Weights of a small transformer language model.
Size: 12 layers, width 384, 12 heads of 32, MLP 1536 GELU, 22.9M parameters.
Architecture: LayerNorm before each block, learned positions, biases, tied embeddings.
Training: 557M tokens, 4246 steps.
Each number is 128 + 24 x the weight over its row's rms, rounded and kept within 0 to 255. Layers, rows and columns count from 0. Numbers have three digits each. The size before them is the row's rms in percent of the matrix's.

# down: layer 8 MLP down (transposed), 1536x384, rms 0.175, rows 1038-1069, columns 0-95
# up: layer 8 MLP up, 1536x384, rms 0.221, rows 1039-1070, columns 0-95
down1038 109:131123151141128107095151082146112124102083132135130145112145120118157109145163142139151111095101150116129129073099149136106102140165149147103125111106165095126158110104103099101112101103131136127117099106172114128156148152106111134110123150130121106152087071129155129185173151108109168129
up1039 100:079135126171124138107147082130123146101144102103162127151059139123124144134148092135102147148115163125135146120105148140200126160123135134140132139174103131105173150110155159119136154112151172149100137121136136138126134134104109119151123073145114172189118142140125157113092128150107119155
down1039 099:153099113117188110132121115102094112154147137127107135133104141150146110154092117118132136123162111106112123083124169145153117118167160112131130114139150095116097146162101137137110186159114112078143128142136125084130148136128083140135148140115115128113167148129109102130158083097138117105
up1040 097:086160159120123166138100136135126131156112198132131096126111113102113075131141129115122124116113147116177142135111136134136115134084109102136132108098127163119116140152176168120159090135157166145091117184152150112108088144129126145088110109140161127131134116141070153101109113112153155144
down1040 093:128111098125091111163114103156150114187144144085124095156137094177107094081104147190142117120168150163114132128152144136121118171108176138067138168174109131114098106154093089108110119130119140072098141156089119128145122124126128112127150154106109138154156099138092097123115115127139100098
up1041 092:137125153069115095094132127176139147160149108100147106107134087104085073153096100135147117184127100111125139140140129095111167130083131089100150124104158168133141182117129147134079121112086167164097109127119151144091163121117136115134127127156107150168123126119147108097109135125140130128
down1041 091:138099103111097113146140125131121072122118151136082098147115095163081130143093132120110128157134101139157113158148173121117076105121116148121144140111163116024103136114124113081111158128124111103135147148099145160114125115150068093133150137155109162119093135134136124112165143117158100129
up1042 115:108114167132132117115130097135121133132163109127150147106094042127108110083144132125117189159171149118109115176099115136138127132120126110116176084139158124132094112119072141090151119133132136103099089115154170097114129161147143121105129130104105102125113119109117128147120154128057134097
down1042 121:123117162098124114124141107117129134109119148066141173123125166131070112144113165133130137120125116122077129154139123130112145092109115109125145106081111080123120131129124132121125141103131105125097139091165146111086170130115110094122113127153177107145140137095130120119113152121099174119
up1043 106:120110109119088144138097152110099157099068097111092150133109174165135140135162121140094112160137140094119128131140128089133078104130155125151124159142113139119118156134112116100105113112137112133163121158134149119124106148130145100177111129147140077139136132098115115142171147093143105113
down1043 108:134118134125152150147073154118098115119120150179152130102118131136146142124133141137111092130150134144114126150105150095110131094147109132119112129112071127132136121139135174132101120107134079125096126128103210101149077111172153131116128148146128159116123091159165097085142159078128099157
up1044 092:145133184107100145129169114108119107124128151129121114096091064157164138132098085115177172067142152145121134107098135118122123146151137098123101112069127110135136137130116172095130096168102139107135138151128154112155142095122142126112165127116152084102142130140140103161152137126102138126
down1044 104:127156119099135145107133133154151139131165108108087166132101104124142119121142134100161154123136156133109096168121132142107076101147139123131140071168106138091126167119122122131144108105132115120117164127151109065132113142108129094132120127122093145167123119135105141131133161124111140154
up1045 116:143135159130106091093161135087109107172110119147124128136134127152118123164129091173147170111162123178151134095155116110149104139129139175113139076155131130127100131097100102132130100131118145130120138124114079101167140138101145098144145099104101147102112115096137121102112087112089126116
down1045 107:126157131123157122122108133111104129110105124169100128121163123106120093114136092160138152139130142128155085114113114122100138116128108164104143120122133097144105117145138060136133132158141155120119193139156114103131126129164137117173141108110109121135137164122182107164095102133109105147
up1046 093:146130164159121055089176110147115133129132139129115102094153112123106120091120148137116129152117158127131125133141158094118123145154117131154152104169155140163171165105057140120117147069126140108142115145142149119106117138140110126163121132133138085111117150145162137158084146129163159144
down1046 097:116148152085132149158118126116098126139156134095147129104128088110148132106130148118138110111124121133165155129135118147148130112109181137144098141125127102118119125139100146152107132171152143140144151118132084091097140081150149167109127114138161118096102128108115089130142140148155132155
up1047 101:157152130145162135125137121110149120109127135163130102154134162101155125134123129132099137089148153156121155122130126134159137124186098088158133115123090142100157144116130154087158087121141117122132133118138142146146174131154172113162135153135103113083131120119128109124085117163145116139
down1047 099:148118089124080120116110133130145142130104102137129132092099131091147121116125127154140088125126102155100108117153144169144148078146128121129157091077099132142144120114127142093114116129195146103147137150136117131137129118140160115123094161119129128067097160119128109104146145113114132128
up1048 091:123099121069124141129114131112138125115105151100084123163098120109144105112135135128122127139148118148105139130058131132152112125172126143123143104178166091104109099125175111154168127114166145127099102155139126112143143140126150176160165132148139083128127109115086112102050137140099149138
down1048 096:155133123130169145063161115129082120167182115123146129143151184093099116105078124126123183153132136120135119089136143143125099129123092116142107103124105101131138131122141149126119121118111141113129104157093154123093133141165155187109169157139125120098070130115171139129097135096139119137
up1049 103:078164097153148105117119072149109169084169114132139096172083130155171111124098148125136155116153127161133107120134110106122170124135092144102127145157104145106148151149133074125118112079128092137114158127116163110186157137172134143161099132134149117140107129122122178121107101129123104108
down1049 106:118140170121126145152151155141109119120132115113133080142107109130138097102098122138164103154153106147112141129133105101158120117131139089129110099148111104130179152158160142128127138087146123114133108109128143136129136119136123118103128098128106163146135109115108111132112098144138117082
up1050 106:109111125110135092119138117162127108128131115153091066112137142130125140152107115110112156090113112128061114185171145105125130106137122170128134136153088173125131168111115162147127127108150131147148148081120105128154106157140159136138094138144137116137150141153158118085113147083125115132
down1050 100:136128132121130085143134167139149163150142127134127086141138133170127099133119106155154135101132115147108108179120137122150100136132125090094129178129128168092146161068090126087124132149136111103133120167153114121131151160139169140117132126153091133143136124132179103110118112149121142161
up1051 104:109147136131147146140119125134151130154140134140137137135125145085146138121125152140106127139119124166115107135130094141127148103132127150130119133127144109080106140124154137114154114128142130089111137109124125185100102076098156076122156132132133193127141116130131140102177157108141175168
down1051 105:133134180101114128113150126139129129091111164110156089149195167104118122118108161160149136155169137154125155088119107142137068128123090087111098132141106134136125106136172119108153128135147097076133139124075084147178120138142147159144135111142117152146094139090121132096144151119095110130
up1052 098:124128121131132124076120108165086106137125118174137122140118139097168175109145138112092189147155120145118138165108127165126123135148152125129158122119129144114125141116127087131117150132134145126112096116133100218062174167126126128122114140111100156105101145157129130113134141119092155087
down1052 097:097124128124133117146132150087149144133118117128099109101113148121129115141164175157117099096136130183116105111107097112119102111119140087165140126170121116097134104125113152173104097100174091160115118130144152165131139124075114146163131104127107112192156092134130111118172153146166145131
up1053 108:142118152164112140125137130137137155115131143099103095106141129112152101161166124137136100115133099124152150085119096077162129195119107118120145101134100151131088166096141096137107137116210130113191077135134088108164133184075111117119081118144102124093079109134129144128135122116146132107
down1053 115:147108137093119149102166132127064111149151133123122118142123117111189113138136122135126115160144114098143131158154111121129143149095137122138157060114112143142141186171172138131098117115123157121138104099101104128128137110130134097124158132142104129089101162154133145118111098163156130057
up1054 098:164056094109087137089083124099083129133094089098126158144110143117145119093108084151096123116114140156124134103103175140111169145135130110093158138112151144152106140149127110136145163126180128114109136160140152140139145136128135095144118177159139165136114132197119171142117140141126149144
down1054 090:126114135137115139114118119133124122146117128198145121160095126145162128173125117117133120157136117158120109092151137159112104101133088125131139139136098131148134060126125119106118127161116092176143155138152138137158170144160145159124127142123115168094127105115129175121101167098138145113
up1055 092:101133118166132114152132111112116103114140127117113120141112127121132109149122111085109104166093080160152087122158124144133125119116129140103138139098122125124091116078146145123131120143128107129120093141130135165115085099146124101125098124160091109170172110137120121157127147096093123140
down1055 096:140145124125145099087121118129165124135086109126119122127113169109108097108106112142165098137147088121140143166159141140155122145153155145134169144117092103151120126159131107089117141098123123127116095161143100145146160123146161107104130165169143086128109108108147119112146162114106116152
up1056 107:137130168120068142097154120129114090116121081128124121116137126110164143141157130113170119089145118162111101103158114125158139089114169118153116121146086125117115159142137101134168105137102158092123167108141162154147141123114130136128140159102100113148100130161153132133150151105106161134
down1056 109:122130140118109111133118119159110166114118087117166089119112154135112173123091144135101106094149116152109083143111133158120088128154119139106139102152113140105158160135132106123144144086118094112140147114164138069153131126131172128114158127159104095148106102132137137104120082131150147125
up1057 101:160140139150111161095101142106076119120175111096101149123125148142119131108138129123161077138116142137169119124130154123100104097118147093119135069174122121148109087159090139149132121069118132146120124170154115144149172188084124155131136165103125145149177150132126159133135147112067115121
down1057 093:132153170098112178113101134137129122125113147167115128143102112134123117126114096095135064147116191151126110152120110102133141112113159110150128102103102180123118116145143174088147125124133115161168175150116167128115116126161118096132144129163136107134127144146107164112149127151175149139
up1058 109:143136124133095086179136118138159155076157117109121126125085133107145091131142123092101148129124117114133105117097130117149050150108130131118199132130124133111085162136139114126084055133143186181097086191139162178111119160172110144110145123132143120138124124162114132132140152119191116145
down1058 101:116123102119145128154100119142120126125108116123113131075102131107112074093101129039124142173161135143123093131103117101117082139103116157083138134140132138091096132153129155184158089147172130149070072131114119136133141112138128136128124144104134122138116144202130128128098099171128126077
up1059 103:175151158110127114125079172091156143097180113108132119071120179096161175072111161082079122175125126123130097086129084122104140136136153173135164154119139108124073136123140119137103151136167130138123143083127143126125145137116175160122112102171158142103135213182140138112176123105130138133
down1059 098:135156138127155108115117141128113133126171123156089125115145140066114095132156172077097150147115134077121148081154125090080127127133108172129130104126087137108100095099110135110133143124100143155101123130103148108114129109133178129125169135163140149108123175152106070134142130145132151133
up1060 095:157167161184153141108162132142095145111143131113149106154146132138100088156111146150141119140158109150091108127110128112148119126101096137110125162108131097139151118110139141130122147113134101122124173085104135137125140155115136148158098163129134143095159146195131150105129111126109141141
down1060 099:125170100110126117104099079128118128160091154137134171143118121079126120137093127135101116118075128149148101133171149164078118143167139145128129095139099103104153130154116110139136139137086115176161116135154121165154139107113069092154128147146145131143126102141128153136096090147157128115
up1061 111:138102121123131095136123066129195098146108117118104152126132132156098136133138115093159138109149102144156109140159155147100168111156164149145160125140137121130105129099097072114109122101147146088128101138167120151149210121127121125129118129165138123096125110161107067131181128130150121142
down1061 104:164134089142147131133112130102126147100112149137134140141147138176084110143114139139143115104134168154150126085114144120151100101141136089130154140167134120113107128093110089138101119157170117118169115088124150145118178125171090146149107100113133144108125090125123144153168104140167127100
up1062 107:120140136102104183150053167147122105169167110103154115109106139138082127090142147144126118142082116090101124138128109150105106108133093094125125132213148131125129122103155142112163160132130169111203132114160102126129131098111133130151125110130159120168126115113126129117135154166090117101
down1062 101:119087112138102152140184123113117124103115098113113131156109144122104127149105129138126099148102147123155131151114096136146124117130128080143127100151137148164087109112107151100154128148100130114119111112102112115132115132090188142125156105122138081184094129123120162126148078101141105110
up1063 098:132155110148145198102127139166113126150158122167118111126156117152198131131143130128113096108183099102102114132158109112149140145149128125155096127147100123136171141143080137139136095096096117098157134114114100169180144133168149125133141138141101138055125142121128148112137116122136143133
down1063 093:127151154123068103158136117136130097145141150078133103120105133134138147145128123130196154099126136130110139125113166101116125126122112164116118123115127147131119102099161096093130125131160162094102115139112153109104157112120071151144105094139130132153115125122102067128101111139136125099
up1064 093:115116112101076081084114102114096108127107100136128130121154120125086090126130107107107122102109139121151121168140111151121161131140058146135079125109127153127113112115110101165133150139101117132186139172153144113148143125095119170097140140117147139124144193090153142131121151120138139136
down1064 097:146146110153140136154134115174120099153096177116126110163165123130146134088088100129137081146117105102147153134145115142154102111135151129120140095155125114160134112146153126116126120110090127079117108145106106135099073122214134143086158099145145102102117147144112135110157132077113115143
up1065 096:118160152130146137146166134115141132140164120125115189125109101151121123139092100131152136095110154156134124115151128101114085134125103107158124043105125135118077143114125111104146112110128092155145096168115096121147114107081105072175134160114101130092143135121138110092057129160124124125
down1065 089:101147101137110166138135142119164102126143150158145157065163164132120115139110132118149128134101140147138145138115097152080133100146166137158139110160114135083180095120104121119146086134158135116142161120126159080162140114170135120103173096126103163142127084122155166125153096142124092106
up1066 094:141122145118157108134132109104099150161120175125119166113155109136087135098147127117162160072165116157109149141139144125151119137106129134164093116117138149073099125100143162084115133124141154080081103180103126140127119116132159110120170141118112129153140143117125153075100098093114075094
down1066 102:134122140103102157133126125116135176074175054139091142153096193152121160145123103134191155132197107133126119162164132166147090121103094114114154136090142140196131135146116109148115070121145136144128125121176106115148099107111093127113161131133105105106099118171095094133065145158134156171
up1067 089:129077151117147114138120128111166135158131131138055130146132116103134152129109114092139132126141133146105121128156156132135128135096103126108104163129100155120110136135127080134111118130083137138108103169145153096150150155130106123088098105083147113156109123157107115125181116149137108137
down1067 091:141103135121083106142106121155099093160118119114176155137123141118137140130114138121105129139105075128158162097111157143123113102134150117157163105158121101152076112104128140127122086103129131118166126093100156142134175102131138130099115146155142175112141128140138135137128173130115137116
up1068 094:113091132117148104149096148145137100125145116166123095120107101109112098083134115178160119101104108167131161137096190122142078140123129162088142156135146108113120146122096152102131102126164124086097168100171133118105137111089144149150140120128143126181163101119108136158119140138107131115
down1068 093:105133135118116129156135161153138151120164152136144149154155151136133142145132082102175125170148107131105122088097132118115135090104112096123149157145104123077122158141128156160114099150094139108116161124120133113155126096145159106102100154117128132082130112128111150131094115120154121128
up1069 100:121072172110149085170065155164138115139077152146137126163132128142166138183133150157107083111119183094155068117095152145136093124161137158115135119143083165089146105105130105130140106086113185100139140147123108159107132136097139127112173108162126146138131144122089152169114152125121121136
down1069 096:108128100108125112124129159113171123151118111143124118116154137161142108117128107116131134172144135122076164081152148167137193148154089137152069161112119182082137123096078159142135120123148099094149090132181082082120121163149122096127180110172154112127142154090124098144127132115092137136
up1070 093:120138149116121100155172105173133124102153156136095122117162120164138120133132108150161143122114175180167130137136126153148131098118100151134106137118133142110149173102138124142126137109136090102131137129117104135137163164120102154129135155171145114140160136183141127124138146145148137124